Weights of a small GPT-style language model, trained from scratch on English Wikipedia.
Size: 12 layers, MLP 320 ReLU, vocabulary 2213.
Architecture: LayerNorm before each block, learned positions, tied embeddings.
Training: a variant of Muon for these matrices, 140M tokens, 8527 steps.
Each number is 128 + 32 x the weight over its row's rms, rounded and kept within 0 to 255. Layers, rows and columns count from 0. Numbers have three digits each. The size before them is the row's rms in percent of the matrix's.

# layer 4 MLP up, 320x160, rms 0.102, rows 130-173, columns 0-159
100:165143090127129076104126133160142138129123064111092183074071025142126132156107132110116090137154150107121109120202130111126141111115178156139158141088129212146118109077180094092124124102149169065146087084047197083141131216166114181113075130126152154167187171101126104119125147095182087168129147123129109075122158184086138188087140129088099171110117097119166123147112135102099144161150121139132087096116130129169122190124112110132126127109111122130155127135150155156143142149125103
094:159122108147067149134140139101089160179165139117067139071104144114111138147131154180139082081148114113124090132104172162105156130087172076172105183142135126126055106110136103156140094122168141146071107149123180100111161151162119156156063150140119142102146100188088158172135106091162126161215110109128102142132117165118095209134086109142185117150144187145163131134128176104176111083113160122120062139110145102101136179158171120069116103098113138051133057106083147138093135128123122
082:116129098158122133121074166150091052174161140156101189124093095113162089115150086104150158136121153158102116149141147158070136097178079139150161162070160131132167087191133103074165117096089110121129169181163204113113100098078106142103108161169147119134157116127133112148120125099105123117072087114150192116109135135078181121117151160085119106130079118084074177104142148152070130150121131150154078165152150151094173175134134117209119133124126123083090168097084156147101103056159156
098:167150113118135137119125122000141136083179119108098103125128110120148124134151110129130223183148132163130159086154127107094116109139139152144076120102114117160049122177138104164196159117178166109123142091160140071138098082096074166114154062105174085112130185144101147106119207110160136156142102119161116158156099154119144180161170146122140131082111128148129138137077150131140091105149068126173113145114077145155171175094115121124184130105104163115119078146089144138116055111135113
092:128130124119150229102125173082103111157123123111124136129156115079104157096116103149128174180123089093107164153137179074114204115105104103071110142151126213132111106144081162174173159168171130119132159135200083123141130123159125129154048135138104144140152097097167164135183160170111137134102127076100124122136127120096068088149137140111141063123093079085095149129087153147131108087124134130138095183115128167172098141122099158157126171112110178125133158150113066135054113108069178
094:189155064156192161126151115114114147145088139081118092107130151114189071100125083130158182114152142084110154097112128140167109137117097068169127187128143164123178175118161177127122102159107148101184092145118141171117106099113134110132161100106127045131159100096133110081186098119127134144155111069191094138156136118073166142123094177128075091085102094109067084107177122137113141104136143152091097118126170147187195123088145078146114104130174172098122138117116145176125148068144164
108:145196168160084160159136123104094168095135084191123099108114108136106153158147141183126075126114182111090150123151073096116072097123120130121116124138103109155086083144119101101149155172110133100118059104138107089127065134062153142086076165087137101064140174094144155173163121073102133102121124130153182124196090091131131086098140109141156162149156090168144180122115164125059165101065098127147161161161145129163119184115167145129072102207115144142087131131141170120143162163144132
111:132113150104134202116138183099131088112110140108146081141103115095129120157092118113149065145115112133133136130089102116116126095143147138127123132155056141065144139102161117122091129107195133160101095076134152134160150138104148107130106140149134042068167120181129125135139115130198113105075091117176189140127122109168183174050141140094137195103161103186175146161188185059126136138150113170182155112125127074066127165120132060078121131167126128134164121127112159126159148082123072
100:130130164189158141101098164176090131175177192157125082108129111126146064120094092142148087081165111114149130141102111149164091101182124125095119129110120150095166150154076149092091125131114135067070165138154171148113169124151089140121100147128057086170147067102168185103149118086113099122130148032173135200174137109119156093185145151119124072116149126103085168099116119128153097118117097138101138158219085117111149119138131065125125156128109143172146104148114111196138131111116168
094:138048115120169194141091101127108141133114087093140145147150121147126070149157089137106139157218140135174090102184093116167148100171099172129116129186129143117133112144183140114116080202112112110196105081178093154094125065127161143107103163137148079184144155079134148166143079126124127118122129186148169099132153068097104085139105112108082108135104118151164136116126155075119109103169062125167152131130126112087122088170109129120147178091206150096096106106109161153133144082082155
107:126100123143095142076108074133195161118128121129112132133134097089156080165123111107128126107130060122113216188126123093088153144157090152114112073143173111197117138111130140168222136143108156094150187131101171160091105096106105131124114126120151084129137189198123189145130153025107107157107129138086102144128154068116120088132124097142159121138106158098134134152120173077084090120139181108102166142212113149085144157130098182108133120147165155107079126098109115141153092108158154
100:141154172098121101129162115120113169142164120160147151160163118086139083097151091182150094128128131125130120104106081062104148146047086125171158078090151121131113122095188220170063119174108113165079167070134120102092148121143120134059151094204105102151112101182115049166116147150167159121121136125132107085113108102134106154174111127171103113126106121116096143072150129122125129133156152110176131138158128137135134169105094131093127135135161137130150215121160114112129030176186126
088:107155176148124060158149177122162099151123103119119141045108123119134165167134165115154123090127132068126164155142146133052079109149156152147082164153147073099155087131123145116186134104081155127100124084183140079153145153147122127114166094154113151130177085177133172098144179126115100111142143150174131066220117100145135142169137131170124073148085123098126142134123177128141131108080142169101129122100018142144143124050184123110120095152132113123112140086168138123131118075196113
094:199058171137145164191154129095124081106158175159113130041127108130091091110128207167136090086102139154226137110119141121139118160095104162095154133122165126153121128125107144134111138134152175145115113127119108143125145105096092080111134126093110164103146079150162096104116093131120118079164136179160184118106113155104144069127074147205167144077124176163203195123121140096110113136087081158119123119119141095106140081166173081102089119147130115098135146104190143128147145158094083
094:207174108146184187080140158094119175121099101147125077171114145126121151097112070071151091080182109114134136104098091161131075128102133115128105165156168110132114139138114114180185176114097132127103136145171094206115144093112132087081219119157120106096149038156116055100132083170170084142169139125099146133167066135085135141097142121114138072126132068140144159141157125116110171107162169115136131143126139094152155116137119154157112084132105132150153114107212108092161121120127116
082:177149125135155081123122205130100142092093097103180122162070141173089139121108133100156148079116098128107065130175184111084103109125114120160141131085160102147111115122134144123091146145123152209154152187146082150133096081131121171135116122152111168148082123100105093138119159124094043176151126127178076151102120108047105141127103082103144147157143164169107131107103175147103157100099146110102162124132156162103143083150142057163159175183191133088129162073054133164112120164151130
096:165093222108143162138155185122150118127111216176107117141145123171139123125186135191170167143180120118080130107119145105099073154129081127139138145060147132191158111153125105179075121150117099128142130093114158122112146124100067107105060125144150122090165135092198148178088115121127144102117116121123172138170194117087119101126114164139126100081136112090060088142094163115073122104098125184144133148105101097135114081188108165188138080125134092119087098140132097139079151169118146
107:116180138119049118145068102163065126140138083206138137084232153141139157166106147072120192156099152133084100059124143135090131137148151199136156099120092136082167130089106167158125162133111195150106152126142162072138180142134135123121150072099191093120160132146128094105072111118156130159143155101086178087126106099107111168081165125065166126155158118087111132127162126155140112087129164161149139166159125122137125148130137125130114115112054112131102161143123073133169124090085115
107:171100135132137120110088115110123179111123087163128127201105130057111151128069128074130177184139167182072158168116126168102161087149121162115144109103160158073142100117052095135092143122121074075122148112153131144162105165134108147098109073055124067070157103141104165166142115103166156147147120116160147135216118096120104180144145127141099166087148136120144157133126108164114167097111163154122087122172119158128113113148171191220184128100149106136155081111120110115128132080089116
110:136195145125119121095140127100065094101130146095136129150169092142129164121158171099139083173144114079118140187111082081123150134150191168090134128112161062084105212126125124180163146161045039147097138104121120107080177116119085161157137125186145146143158098120108183136127140167155124133066153149124187140087145122120156160117155136078128107142148111149127138104091067107098135112187095109083114142131136167170079162106139057117162155066152134100107158162145132142111098086106117
101:098106194150102166132067132107151143118118129142083119087129135149088173149151087146195107185122093176072126131114156092135097148034105176128161118132041143143108124150100101143136138191141150161079136155123143128136110164119110089097108129146091142111119104165150110070126127110110084131136131124099098156187153113092118163101110106121141100086107103168153142126100186106091158073068178098105195130190146144145142149143053133093180092163146155122168130104129226141127131152090124
105:137065193181114128133130180114119130099122116111092168091131126136105168133148112147110132091092164095097082130093123098134098174177183212136180112097138120201153084072099098093115165106176098165097128133107123143156103128159124134123106122114182085157152181070138167072144144122114169135136145176209131169149088150091120171107127135117136124085102156125146119121060112113131145138084148113090131214165101184144124141125118081097052146095075110154108170109124123092131173127129165
104:180096152073147129124122102136113118171180172110088095098117127080140130163162111158147124093084134078104141151118153103133110085123073093110117160129076163142102105128120119107177202193185052135100161093162151134136075169147144070141149119097165116085136095131205144157155120111148178153144166114110136149141092127099120058086141158133155090086099151176116140129140130109126171085179123153171096071157137096151137130082075183105174110095156117186126123064144193128139142139096113
099:149111115077141160107135177143107177111098127169106126167131125072132144108110153106163082131114112155167169108143131098144141178075172142180181102160140093162123155109133108096139106173095124215084165085125190067151154183126076179191135066086104087116122149168097118105091198075107128104102117145112136120180161087079151102143142166164123138132155166098161103075115144086077141084133080105099105112126131183159106115120144087116138123171137084156156109182184124133110139099116087
098:144154141174147201155088085116058136147124132096118122148178147075127058115138148159116117110110108108078150155103102078136077134113135076104168111159113168153160102203117167182128070116205097117172163127157147160090032142127112109147104090159122127177118086102095176111107127110168146089122117107092107084164157099108113143174117160150141110152132150119125153131193111109132108052094103162171173099117095122168141095153138125074102118125174137141207112129136084141167134118108157
089:133118113142158147171162110190033120131093099132147065140149121132150145136179166136166178156112141115110097140153135123119089102176134108106169087161085128138116148142085163066134148127151174177120098170145082134155134104138149182152131141095115173082145087126100180147158120123125072143130146143134105149124077098054138176082178091183117072148081126064119081127177179119118163061099085160133080105093097137157129093132108157093115155201101091155128122126124095169088078113116147
108:084078118077140152134082138123167129150125174153081157140149122086109114148153135094162129216132173161102111193111116076128115118123112127118152143131122120120090147066159137205130092134090105155140088121129174141088173082089062081136135102153144160216148181115124066122096101156181166072125116126161128125105162082187099149155167135089161127149097184118124096120145073093115130100135156168135135167131131090067135156051101133080175179156097146131112135152148124083121155115141127
101:111119115108094131093093118110134112122117165174117146099157078113141098075168094086075180106117142221144149162161085066095173127160106136151132143101104139140129080063149193055112119113131126079180180169074118126178124159127099123133146095131143131118129114126135181106189150129120087177117101130148146176084100152146119153137087121100068079137129124148115131130108088158134161138152134088156200174117144134107104135099121082105137198160114099135222168176139114140182145128075147
109:098128164142163188095124142130096132109040118140163057104116066159163100114153163125121196147132125085137126110140142066182111182085098107156130154142155113158158128121143196105137119136169157123125103111136103141121109126166070104119070129148119131135072110146122114161071138131174132111061108077139113168173180151099109051147094106113129077131155135080152143098084162217133083087134124121178122080140165131144091074130133144155148116181124153132159103166210123122145159120097122
102:067102137180122137108131131157113144171148146140062162100160109077124131136170119119173128107175123153107041130161039178159122148136141171138097131103078126077117129162139157122132130170145157120100151115160127131153085083176108144162128118105121102094114077098164122143176131093139137072078122160101134105112152090120116128104085158155195145107156132185069138112128122134141174074056155098176101167119155128119172165152104124098111168155051109135222140116120188111115101090088110
107:152152129114177102130120096121088124170138114161188098076125137113103189096106128064107157120110110141187127134132057149117177104124082152149143128190122132143191113102107068145152135135066141122070108149147136119129133125125099097065167084166167126123167129135074148096179183107135182125178175102148135093120092084134078095164136130110176144118108108213065156098068101106176140131149163155086171100127138111116111110096218142126163154104182141138151155119148082122130125131084116
101:146139096149124104069110099146105141110146113110152149110164111042155119087130145078149184067121159063163152180150102170078111164135124106110161178073117098132170103120129160186181088125129136101130157161145144116105114062084136090084141132084105102143093135170106124128077097128190174153146191118118159136054123120157135167153140116137114118095153197176127182171152131135176105088145085116101137064177182077164120105126118103104111208113140150074142110132133152125116126112115125
096:156106120213134162169155105098130035054151100096151068132198143099134092104166155103130102150139111170147144111113117059156120121104169117104121142112090176134124118152113137080167118115056133097109108165141144208156109093134149166109106149104140111089098137140148081156121136122151178120100141123201126138098179167112081139131118147153106147155106090157141135102141109120117068012095137126171109129131194138060113136112122143155122153159135096160152177095150124143108147185103144
095:121131113075101158158176100140038153135075165151052122108111106109099062082115152134121148166123162133171163144146120112169150106074161165096142137133112133135127174112127119132107131141127124128179137105182205101175126113212135104086147086138126176205139127142033112090096122156106073133118125098131146162132115147070144136166119148165141161115138145137104158085085117125104116082148145117138071116138140162087129091109094135121143126097165144149148166162171128180052194093122082
095:118179093101118116082147132163161105153088170171157100129134112118150175154130119057110140157123111124099112131079089129171124131125144147134126081194136173119113118059143090143154154101139078168076111104107104123164117121158179088086154127127143168173136110093101119167128144044213133126152113075175087141060097132146145158179155106118100126084100146063115082178065141151094163094131146203153143167139139155110120053146123160171143196145109098147135151114139135128098149117123183
100:127133154121044128104118146158123162150155087065113083161117158072095115121157119126199166049129129099128172104075128092076096082087120158173123101136145097141091155109147160152101120156141112076164168130081132165082134103157131129081161146118106128130133162171171146106156143127122168153130131101078165138128173142105223131108171148111159118094124063126188122168109152119139088096185155157136060161140144086177139131107046151142116144144121108137112180087165109110183121089137143
105:132110115150078188139101128143157109131108095088148113128130102101080135137130144084065132087125186190118125092140097137149099138182135102091099157143146114128099080084179089149078108159102161169122107156160182147094137153179141127114106170111199168136110133166091116131081134093089088172125079151129104140096144100077120122122143142089086141120087228094050205157148111126163198104124127095162141134092164084154131160104114118100214121153146127152152175134100121144130165153119147
095:107194075104148100088142139072174171168123101119159111095084149078124120113161072134139134133135146088121153196071074132134146121118035101122141159206116160195100159112139161136137116078172093139152160152107102172096122151124071075130229103115135124130140140150106125169101136138126151122135154136117210145132133085085119135180063170115105081150107120095111136051138138146116134102115166102124120112146078114094144085175132127125148120187131174111160097127171106122166129116116144
096:147152164095096107118166095119187116115083127165146095118086145117198119172139117108100104139119133167112191090139075113127198080137121166174072172138180181095215119149115105142118144087099137118210133109138125077131138064169150161136109161172148137116079103091150169118094150186121130151158107073160117129154101103114076129178155153138098138140086129164124167094135129090132091079149170085102095146130149145067118126127137131144132080088127174082146095133140091201107106126075129
094:153140142192091158076087149129125151154140142091093079153144108146086095114095111145106160136115143035101119100146152119108144161144125119124108098111181123134091128132118145072136100103066148168187143113198196093208128125160142150147095158083138108109085093157063127188121126110046117127130095102131124109148171101120112176173096119164108119142115176126168171152114171123114154145095088200134157142147121148150178160156184092129156077085113166100082108088163127134109163121069118
106:120120111129166206096114158149124157155141114106132115142227123137187108133079130155124105174131111155117150135107150145046122087156156143131146145135105114081166078128166154122086086122144140100148125171131095084098073168100101103082053119095158143141102160100180159111108152100108143051120138126126137208121131165072113120156150136134134110162140135105124115102153049186070165086124146110113140189039090166085155148109085122118124133152169112143158116080157145114143126121178164
095:171114130136075125132165184109125110161097094147101153065073139114123164124063150157148074137131054136098129144121113117110061145107154159142100210160128107135141135102141159147100096137116124135146083158138170128149118165118155169102124135157145106137066085159170129159075127110142119070155110118189138126160167116139135156182066142146153157104126093143092145155087088211064109128163155114177130126146123129089140140088144134194133130168146102074081152092161046149118150144047109
100:136124052165173112140142130111081121157102130140148106098124197171082165080156130128132130142087141145161127127184153090155044110104169117154129148085127208142075150092170147126107089180143132114103090155066128170115135109107148134133130077097128131108147061115085146107142103174169176056147090147145120215148140170068132151187095118155116143158129080136094066149113162104157119106098100162137090120097085115154144128185154106096115118150079114134134118127185120199103147139133129
097:166066203134107169090105164135157155154136090164105164129110074169114133101163165133098069117131081151138148110152086136104186131097145091116139080084108101120144076122125119107084112158166172192128121099218151077143170094137106189167140082134140149129115070104151112105133124124159076074149118131142102134148110141150114136136103167153102088132140200088114180102187091118127134110140183062151102188127091126137097072107100132132135128123111100167178135102158140159206152101147114
# layer 4 MLP down (transposed), 320x160, rms 0.0528, rows 130-173, columns 0-159
103:122171133110167160188100167049132131148141058130101133148068190132127104147148119146058145169183146083134153152154118149112141132158088126151163194180104102121084131119190135091098079135175113130107175160066127092141122181097104158136082093158147092135136127165127112120065091137113155155155143092088069149113149146128121127136128093169178153161124107140098135126103162053199105139176166129157094120099114159100096151116073111156103041087149144128108148130131153097123095162135100
100:120152093108058178190128140128112079161156073090152093145134116115148134114128093115161114064098109089093100104164122160142140137200130096126118072125111137166169107124135114220146167101134131114130183149116145157092157179070124121142191193034151102133100147111159168139103163093128134121118121145165121098088156131114078154120135071101109212125135111170150116135073122124163181165131169151086139106160110103093113147119176141178146167130085117134097139142130093162070073089136131
091:173158027143137123111121163102126095136160136091117179120148167096141141100141155100144092133090086081139140119112125116120137106157100153136185133105133111102106109153191102125129143143135130084103103160168157115155083167131185176126124124166139163120091057092130136078108159068127161120116101200101168060198158057192170112151077161126048094128114145075112096136129138104132110156188197162141085134129140132143099108113107123230122100108135125128104145148128119115152150109159139
101:101121055077151157161132139113123062133111073165076091091127109124143154146129135091159139157087106126110127071126124145110104158126141095136113139134154087077102185119181182142141161160157149162135106105139132149150044174137140101091101172110088098163134132062064093156138189125166105105124120120092136130154166089140141113169121118132110108142184199074112088125122174129088108173160144123105119176139113155159128166190105104145116140225122115145121109182082182153078120071149159
092:174137131140138100131107075152109168122108087119126128080156157147143127139160157123084100051115103140124134133181134128129135094145092105113189158132172106172099126089209145120103197115137139111183115093048142159113121063036143208136150062126131132112103094143102081130105124109116190080154124168138142123187154089168098120085115126158111121125160104162154156129120169067132107174213123177133102103114072106155143091140106160146121126084146140177154147109101071140120156147120120
101:149131173140104136132156124151091137118074126146115110163144155086083122100106086123092113107056144107177115119103143117172143121146094089100147135087149140149073189110097088173080131126155117126119152181133205053194131127121116114136176110134150104156112130116146152159126131079135144133141114088222130161129070133165114115078103192132142105145075143134102083144159211180099118164126086161061110128130194099139099147126201111170136160145164138079178120102085103134137093100112163
112:127114100105141138094054199127136176144125159148149121114144109102077105168146122144092159175137127101100125117153077139095070140160085130127068135117130174135136088185076106132167117157120193113167158160156118051158104113089157121079143125162071126147170185079180133136174066158123127087118119125129120098136155166156139120095100195136165217153078106151146162095129141096157108114156128098157132190102154162136118113175139107091121110122147156088123085156123085054075126143100105
114:090148117131061101085122137041125130096151100127093078146154187165157144185140076124103097167115102149197132128118127094116141110130111145140165105103097127163129148136118088097107140108182071081092143092125112164079196129090131143136119085163127135100126121148098198172177203133145130136161096144093052114130134110090130139114140132185120085137141134133222127174155142101175107143103138092151071169158135143104100139180129149205101165169129106103102096105107163120126162132099074
094:103120102053106139141138124132042152158144130100173107169140050169180142112136095136158099064077157161078149133140119138175119117124134134136169127084144150173045150117070084093096115114121145094141171119138142118130088136146075108118178178160124177140149112153126111127092115168160122061200089144102106182179131161118128157074179123126110134102161129085117148129169118154101075177152173075118121138152100095186129082153128111120124120150134183177139110110079121164085098159135149
093:133109100107130102123173123130141093130150099058148144137105118150125109157121129152155146101179135164093084083124176101126141086110103135098146156127142102155119182149133125158154137175096135065206121089097108175086100203120107104154156205125172158105152139093130112128156112097144171092156111154130123148110055131162087086121166115232157144121175114116155133147128089116107130143073140130158091151163076158116142086083154127104142126155096104091074051112176209121071127134109183
105:090177131109126135135162129121161112146154123126156116114197130128096120130082105118123073062145152112176141106146099123111150144188141145168116107153088122130140135129115206030156160130190119146088112119153125133179133111085137097109132199091133123140096145131111133140150163108116106094171139132095163113126150158144115132050087151114136135188094125120177091070166083163173112144104178098134096046139110091073116181118140140129124141131136100141180114046182202069088146101148094
099:106181086136160097135132125116186080140106130121093112149120188100114162173116127126082139157104161116128087121121116093075081112172124112117125143073166120138089188149141197175123135153096162091135141204083147132158135111073114104052140210170132161093121115146171102130105139138107078168139183126151089160101093140171138145200119132149132126074146097188109133130084133067114119166149145104106198078100111113155123105175154132149092166081124085150091130154118117076092158138100171
103:113132048118115126174166117066102102189126128099086113105143160135154070125168143132133152072162181138157141123169114094086115149121098126165118178125072097129205122149127136100099114101137124106093114127157160058153124156179153159172139098083155160102060151131144164107198153093119098133093148119096106156178146148164123119194123136136146164132098174135133139124157158177157170098141090110129059157083133145086091076091136124196117096106086114111086137077144192095153137140075118
101:129145121143126170183131117086172132135141179138106142161145127141112132067093144164087103161180136121162069142121180109126060130142146100150165129092139133111147062082105107073158142087119156108187124151130129099074151115113176137155154087119157199137154118155112112093110160116106148090073158091094128139148080097161115090131149136151087107145147110099112152100120132095116096096124176150092151218077131116214154110168144126087156163051148103180123133174115140111050152075099172
102:110100102193059067190142125121112118126114138135157143137136131132081091176128119092105158130114191134099116110163125144100115150155124151164129179038117150084139151183113145101167166075132105177117153187173059111122125139177120090125153101115163120143093093089118129168127107136181134158137138169085133099096075133133131089161145086099111104124161138120152113102145130075148152149149059125135118121150114086139128224073173072172106090145065137151188176099165096122165114142103113
084:112161137147160139138119120117094155102117119068118139167113170087080129155121101146058148182125124127133130138065137202097137087182182163112190127157100103130134109149100131120125172124147108138128136143125144150114128107167134163121141111072150107096103131122137057128127094110107151217160146136123165123083113103124107165134087100102076183228113130126168086137114168166145115109145108193097080119170115108060122150211123066116118113102143103116177127110202125076149174111081093
092:148134133158149159093119105157140094155100174179128143118171126140081173086119156141144174126169144123131152131146101152159114142159131169110094140163112096162083091111104133069135208124168162150069125090135093139140112095128082141137172145158185071164118125088194162131080082125087085085123099121089168153174137133146153163087085098166154187147093158081103103058150160120191138097150113141154147126112080127092160085152101133130139167125123121092100050092080108116108096078196153
103:121142137149134103152132150129127145076169137139168095137156129173134086139120108092104093114072181113165196135116145132184069117123122188107153163075108132158129148077130098125178090119088113171084129109141168158161145188120126110187099177123153138150120121136116115143079113155159122161101184141158086181040098148124072133076135104161097071145087134122135140148135150126123044161091125134068112137110062181138082143192160093165170128089099117161173117115088100147158139130080092
102:145133166177120123143137129176125056143096106125130166187076116129096105174092165160094149081161065092171171108167149193097194115098107134084088125096207119086126111144097145146148166114093097110127158056101097081144111102150107106082125107090100171110103122178142133159142153082151158112137139129140155119197101161202124169161132146119147154122079148120129119153153106099105155116103113105124210136152118153095125179054149177096083097143150122065118134100167123112135161134098148
106:101113084148100092094122151074061150153175111112175139152157100137119144178139123115135152188099172113099103120147140117128145145131066128172118135152134175153193137153127106139135145143130054081171108148198110098165131114173086157209143116154119117169175062162110160095124117123092163111113084126093140097184151145074149130056159109123126158141151098138160085105148085126143115123126106142136168112103037045146152065125134110071148135119186076127147072141130150127136109164125154
103:116108164108156229047115084145189131115096142089140090097118124106177108130094084068124134164097128098169147152129130109126022138130139184084115102112133111095120162123160139170159115125134104118133038149108156156171171129155103111141149152116093149053169113123128132151171123121128101173081161177124134103134143140136071157141102163119108049149126106152165141108157094139161189075129095143139136147112123120197154109127162174174100129127145129063099088164119139142149101164119160
116:123107165134072160128162134157101142108088107095096197162118133096117076136162138120163095131205134127100097125132131155072040123138118151093124144109103149090203072158103146153208106125130084151077080123141130130124114088166104144160136121161167139096118138160154124052116140122167115164142117163155121170167130156112119136157183112117107181081076136104103108173059165148099198106089081112138078113139141120110140168146148106095112074145097160105200149158096114157126144192131105
099:065165147117114125180095123106124192107146120049130168165143152160149142103085146116062160063155198086168108127123144121121081136117119112148139068170123126115153122123145124130125087137096144135089090157218111076053108112135118150170143107136184141077099234130168142137122119140088122133171148123130132147142097111057132191094142099115115131196130097127148139175146114065116152151148119127118139171139164130087165188113134146135132118118095085066144116108094139141160120081079141
101:174070139128084121183028098092167139142081110105114111139096157113136092169176184115097126118109145114043112134160137141151116073177116122171131135162130132128088100106157107186087099107096136137156136111130122150108206135138132147159111115155152106058173174154162172101186099135135130145087097170095120161131144093146124131132161094131168112073132132146160126161101164161155135154160085150132117130105132140162123058118105076145167150111117130035125103171131111083111129173073203
104:121178202114121143115152144101133057172160100152094113150114154149068084092138133146119128185135098148140118155154124100106175133173074131155134118089152109148091181122080133106164186102119122166086141167090189115123132072145068155107154122167182088106138144170170113090102132122120095157106138123120170150095137134127167158114120108136163146081133105083135073152090165117146115185099133147121047144128150101146177074181114129117191081044084150165168092164141111105084086119113102
092:173133124174129130090155190100203133161136135109119151148113121099122124094133113124139120164136098144146118144054086187095155193132163093132079148110125128161089094165131145139140107154145155147090131124101138120108155106173133133037138067193149008117151112095131141154138107120129123161141114109164141097110167148132137122169118102102134128102164073117168162150117097100083170141081123108180112117086155094113212131204107086112103155125143164087154120073194108136067088122123141
112:174141060165119119169078123095125193107143168078071176164098126106091095128102136144190136126144122165216090157109133134131112121129103102145072121120157115093165120155069179118187123125142124097148125108163118134101122109200149075144110097125099084160100113191119083115130098122130140101139147114149079127129049128203110092191104143140154149134138145151093133170119164093134134080129112165198039132097140139105156147119109126100112112101159184111130128156087177163169152128137075
095:119104076128138130139136133081133153118027114154129150154109125162187146153199188106116136151123158132103080161161171096159159128174112116186081139113154134121147079087138157102136091093096106131083145139089095099092120128091119156121178103121155160143152061161078163128102107153082139163165121121162114148187110107123190144147070110100078178127101154159186092094131097094128114166159075140148128088113099107177125108123150156133191176092154152109178083144080066089117127132115177
101:153086133137135109099151100135108099127143158114100150121155122172054111143151098142172113097118147129139164239096165192120130155148039162118134102105136114158126122130045113121127135061108108137176095142127089125109153042090120166170121146127148111048158078142125169102073110137117111083143103148107120131165180110100095193120165094153134160139135093148181116193105131139110089122158102099095107137152181114139155168132123171141109124029122155111147155117132113176125149171154122
101:103161137091094142167055149086142159128084112157186121138138147117117115119177112117139162037131156126098117073116096141149122152171070160122103132101142111128095101117104138112117161164146097142142123140123166152134074143114090104143144139060182133142153155148118175138147058091085143164170150042151120134155142110061147179167170105109062166118161080134135186099143135173111130189108065146130141141141119159145149113061129132132117149084113099159130196188097114151139154137047114
106:150127175181166120163126066143112139151143124166149071084143105140141091104166144106058142126093120180167115115135087127188199105098114111094166169129066032117196115113148083112123150105086116129110140144091118133099089120137147136177166179170164139136104146114112161137095146168094156116178144076130146088142081111154050142129136138118135148127133116154085130116086133172183152122136133123125113121134098153115068095144148129154166196136173095089212089095109137091083093170101126
103:124122148145132186162101143082150087118136138144158097135095190102163069149166131160125145094170048056093088174108123074155189147150158080113150080121075121075201155140116083144128107101135118180108136092095103130105116134140117150152134130112126121074121179170108095144101115093145121109111166142089099116129160131127147150109110115135132105130135141148078100140094136092141159148187132134139083135090089099089109046171180150179161119131176172100114101181117213181165173162111112
094:062092156117112115137090092138073081089136133129116064105203113098112087071139094070084114150175117119152079146122158151175179122189107089098127139127097126084121162166126131171169119115083132115110131151149144122130124117161167093124148136079134190168109184083128103115096135151147173124132148090155085176069114182104117116111113170120071206183143075104092156085162143099136124144141102154125150159169100186127165093113144145154106097120187134145172140132158180124156179095088113
093:186104128124131097185080102152151145170140111128177127139136135119151085196150150107135101166153163078064113070135122095182087103161080178098174114115127150052122086106215191130154071157119131113070096099204095168113099122119116169160092145159147122080151158157149075102116110129098162122145117157158111094108159115146144135100118163149158071140182126126052106144138142119094147162173127149122137157120097108155119118156077140122147095189165085112121109126143085107135082157126080
095:141095137125103165109089125128138153170097126075153142133084114104096153092134117132109059139075152105063086114110105157061137141148124086086063113171098132142127181215135108152132160172119085156144085167144131133117169128085111135124159091102193113092228160124132088174108082095090180156089120154078156136174164084140177143097194133098163166129167092096120133105141143121126135103119152182168125176127131170103128138114102136136161097136131113066128148187149088164114106135104174
098:155117132097091162142112174171119125094159118113160141159223079132075152107179184134157107116137115145138136118134149101135179095161114064138158138137165129096140097055146077078135124071112155104092195115124125095087152109152153129074095171147159128131168099145132109128130107114092115137118097073170101161110147107105137157166128079075104081143089140091163102144155099180144141116188200127104115107126165170115075087199151156089177147130145181171067140079101141150105146095114116
101:106151153126169126080091115113094095136115107154188161085146086111117153094185090149131103090150090162113110086110114139123203106188167134117112152169102176111090124126067111126085136132125078047120099155119129189173136122095157160159171161081139172151125085124131113141109145154150083111128140160101188154046153082093120134101055134137107141153101111104149139131130155150138159145091132123139149125136093070170120055141103140178130200090083151145151125118128122192149078144187174
092:088125078107077088145157140078169126155173109144084174110182103122125115182071077149139131110131121149133154137152159157169123127132160074174137114090076116148114113156146167127149172149176115115155130160109147213134086124108089157166137118123145123153140090095104140146171162075130068078109050108137106087127108112140141159118111097099092107118145152109135100193198145150117131114134153061079174118156104154175120138092160111097133135138132113057113133040151162163161155138192071
096:172169136118091121150163152132168052158136143092160161124091119052127121117161142068118107160155086175107156144118182102157088124118156155150113086120124155118126117095103128143090121144111086139182136090115127118138110183087191141181152159111146120142084172149173088103136154091186160098145119128085130089145130043142075144169114112109142061132177113117090047110110132090132113119094106099176132149123101076106156077204136184165146078202137129142090122160118145149167136141104142
094:184152110121123201149104100138131103103152135161121184097162164159145093122170106103133122122191109120196086154004153132091139139071137098116108088131121048111126142119170098141130156159133142165151141100090075091115117184092109078102122142188143205105097151180124128192126113129189133102179153165155157069187153079119109139149094102134103122128170090118118129164070147071154138140095120120095101101145106167150105136141118154166124120122159124082119159094106115093117114148136134
094:163119118178077098113097065114109085119059209098070143124087140085118099152121157154133132073120091103181123099166148109165138126126087149122113105100192189126104127154126138182102112165113165180131182080106109131125128100162151102094194081130126133093110104164147119090139142152100164146153113090157130137106084112089103149179113103070120188102188092147099197147171167074148166180120150110165140138194106101157116171136130146127108197094113105110128156117105152103140102114115170
104:096154096123133125104120043121083085118116145123099146185193151139133165127098176068139171157119126129125136100161129150129131118133151138194147155106102093155110199131100124073203154113138167155158133136090154103169055134068114157183116094180118104081159084131168145121114155095077158095099121136127174149105128117138107194098074091066134114139131128135133126193064130154167120113168108082171096162163094173117155170136131107126167111150092117115101149058136179085090140098113129
101:126166136090094165060161133133138132118114117131121092119154119140118058146110166097157145201140197140116183151089133113116190126145151116074135157096148205163086167129154067116121148109108151080154118109125084153082132126143160090168099113160105123101180130133104131139051132114173138157114118197114119106119094138086109047079146169162127126130163108135106044115135160176115163102098098140114086122161140125128125147114164093183117105136105191159081121217133173120081145103128109
096:132142053046100174146115147194092105110146107094157144110146133158097120126144174117104138147094172139084097189133058146127152105181160130132099080112109146155122106188163114152103085185156153163110141119168125136045086162131103108123181148106131130155087095199129145108115169114107097144128152119071136087073157179108106174048071100162145136093188138097085123169139116108121130187190100136101118143158115146098109128121138137118109160128164143149148152183147076091098121138112142